Weights of a small GPT-style language model, trained from scratch on English Wikipedia.
Size: 9 layers, 6 heads of 128, MLP 3072 squared ReLU, 103M parameters.
Architecture: RMSNorm before each block, normalized queries and keys, some layers without attention, local attention windows, gated attention, a smear gate, LayerScale, capped logits.
Training: 1149M tokens, 8951 steps.
Each number is 128 + 24 x the weight over its row's rms, rounded and kept within 0 to 255. Layers, rows and columns count from 0. Numbers have three digits each. The size before them is the row's rms in percent of the matrix's.

# layer 3 MLP down, 768x3072, rms 0.0638, rows 282-338, columns 1008-1055
102:105123167143153088076119158143122139136109115128142126114122091123133174097098136110108153165105124112118084121094107127147082130084152171111158
101:135093092105171178150133142139104132166119131143141105110126154142126085127129132124163156062124138152165095118121135103115149117126129141098159
101:155116140126159176106113083150123128192154142104113119089104170127160103155128125146122105127117110114124137150115125159152135116097109153154147
101:142134133102144115113109131155145129143125135123102101122160113147134160148060106173153123133136161133120173126148109123142125111114149155116074
101:126129173119127128154133113114151086061134129141141113122103132124124169120059142120146128150148123127131114119117127076177143131119135137128112
100:118125143142133145143132148117145185110145107102166152134127147162117123138144077113116106105087140087111119115158116114117080146116098163093097
100:141175157126187097147102092147129124110166130155135091116114122136120102154137164121124090147132133145130123137118124111135134155129138090126153
100:132141183130123142146114124117107128119126148152059086151163167120133152117132144136107125105145086169111152151119143130121130122118163103117124
097:150189121152119152169060144176129167138138144122101158118118153144111137113108133182102136118120158157130114080124122163121142114123144118132109
100:125117086125146140085099145142168112153165105113151127081114135129132091147131180122108133101094174155087130124138151113142168125147134070131127
101:122139105105117157138146142113079159114105098132190139108129149083126061127137115142123135148139137086124106116136108100088151152143121122168118
101:130098153130102157118091164137112170125112146151144123134091129132135147188110142160111114135144166134116100128147154120118135138143149105106140
100:092124139143111133135144087168142143120135134148105129139130163129154130154140149102126123131094095134125130105109157089100125139108144128186164
098:153128111146110158129150143123124121105149118124164085135114126164079118137103172152081129123090101147133145126126123096156140099140149058126084
100:114079184137148149139171135130136115146121130115145125141119125125145131131124155137102124125175152144129165136118129161152101136141128142130137
099:143152140171132103102086141144104142126097132114114126121185135144108122096182127113116096116152156121092116139120151161141108112130098116147111
100:109112168122114164125125174153115142134113152148147121155134112177086115119117149102168122130132086194137145120087131144115122109153157132123185
102:133139148135145118157098173185172079131181104140072110128121146114147107116088141111158141093123099153112138182130161157188098122156149126123107
100:155164114123091149157095141146137172101104157113096181170099131121132122118133113156121142134110110152119136105121140135111182154144136129146139
101:103093131124147135102141092114181127158090108106127086125146111099146142092083138161111101144108116104129158162086146143133138115143141133132150
101:134165131174132107137121080152112155138101139090143153136141150104125119137118125099094113107138181145185168156174155159164153125155107127129135
100:178130147181139137147109130138131123149145141137095135124022115150145098180118147143143157155122120148123097131147081125132120162124119126121140
101:116091141132130111093124132080115187148123121116128122110173096119124134111176172165162102154122127093159097123156108154115115064120084127163143
102:104123109087140186133157125140116152121132154099132144133130090124155129072159081144124114116148122102103135105138101115130154126084115104104113
101:141110142151124116096162141123121106133138127110116171145119153132124085093125140155108149104130150111138191126162130156131122123092124171136118
101:154121117153166099139110161148140168131111115146126146158150154102124133136146100132129095120118143139136149166133153102114179122140139131092097
101:174167120102140086135111139068098132122127115085171113120138126116113128105117111122076130104128147118171130197153127164165115148134156113105085
098:135114146119124065106141139111115133121089109121124137115114139139144089118138109139086101071115117110100155087137108139145146106162115140098131
101:108116158095110143128100142109152102154105119111154117155130126108113105150126139122141102158151145140143098138176124137107078132154136102161118
098:104106113123108115118122116121102123101133151119122087132096115134120168160124109152179124119125144141128094143110162103145137116096160144133141
102:156164130125120122166139108119093133176113153091111127136081142155182136108149138120140118162164101120124103113071132113121158074133201146148140
099:091107109108121147114130161107133086119142120110157160129129179110163176106109091152100132129085149166132147134142124137112107104155108156148175
101:131125092165154124145121100140110101158151116147139137133159139165124093111133114108147140137117128170141155118146125137122101166128122112098126
099:172133115133140122159131158116107104132150141098139105132111097115123175127079081143101122115127109163137069084149154127097167132136104132131119
099:174133133147155093149115123140121164121097136116114129136141154135087116160073139129152137159103123147110190127166138163123109147153118109178155
102:120115111174145119092154160122098103134159142130157113153104149117173150127133091199095114146109106118159118125157143089112114162156139131107148
101:165129158129114156117131102141135153144086113130137131119097102130118158118147101102098119111121155149144148116107115149136110120109123113127139
099:120126129126090025150108140161146137141139128186105122104142117131156123135131126083108158160131131097121172084152140110132124100201130129089113
101:115128153132103049160128132129128146121096099133097153157143131102161115152167124138143121117133132113100138143158153141105142059112119133159131
100:150125138146158121123095081106117153102157156125127098121119138141125148150136087156150152120139112111121097107128108108114150123148144129131094
099:136111146107118087068124128095102125123142119138123144096100167142106098077164104106105148130115138143134083137164170140119111093162115114161159
101:121093178106162176126156161112094167137144137099121106122165093131159113119104094122150129160084102142157157183152087154125148122136085094124122
100:134090107094149135129098160100077103150167121157182154112167120137150105172135134120177128127172117095074148126134129130111131152096140131127096
100:090162112168114139137122170103135113115127163131111153120149163132125151120140110152140089090131134188105166120124163168110119140115079120099146
102:147102122130109147153122150099153127132112134155178129123116138178125087116125127155106108130126075120113164138088142114157106131117077116137127
099:162126108109123107119141121103121136173114114135154142155071159141144161132136101143126156090133132102159162171137113137125110103130091112115123
101:094144115159095146133101118059140102097129112125111103099120139122120115106126101142153121127116111144104125118093123111133145101144138127140126
100:139112089095160113156135131140123104132143120132159111146130147182125141096124140115199120087124146129133150155143155089157142107159130117164127
098:114105150085122130108103154099101128074146130148167142111164152113126097141150175117144162132145095122117129141137073106116096145145096115140147
101:113128141128143175128122102137140117128128175171125123123144142099143150081138110135135142153133114126136150100127164115147140113153077111153120
100:085126137157128153166116172122155134145087153140138138122115117131124122073174085098127099112139110137140124147116091107115130111126129151171095
099:130139179154131097099146146147138109130158127127110140139152100155125137101122131159149137137069125151132115100192132113127141143123167090147116
099:093116066140096132127113113127112135097102154155104181136118131105101107160144126099106104137124152104124121130118109155065078138123119108101137
101:123068143137116128133081153127124164137151106148128099095129162113122145126142150120096098137208121132154102086198157114078154108096139106171151
098:114108136101125152142099147150131174157141111188112152170117130140118116133140163174160136101081134126080144113153108149151081171123145158151158
099:112153159113119156147147064102109099147138100104116115148130111125131123119088124122104136147127113108163119116130150144104129124160157113087153
100:151064139110119143108123134094098106127080135124186125140138118107120118147136118083089130119074093109118098127130095111109140116131121148090118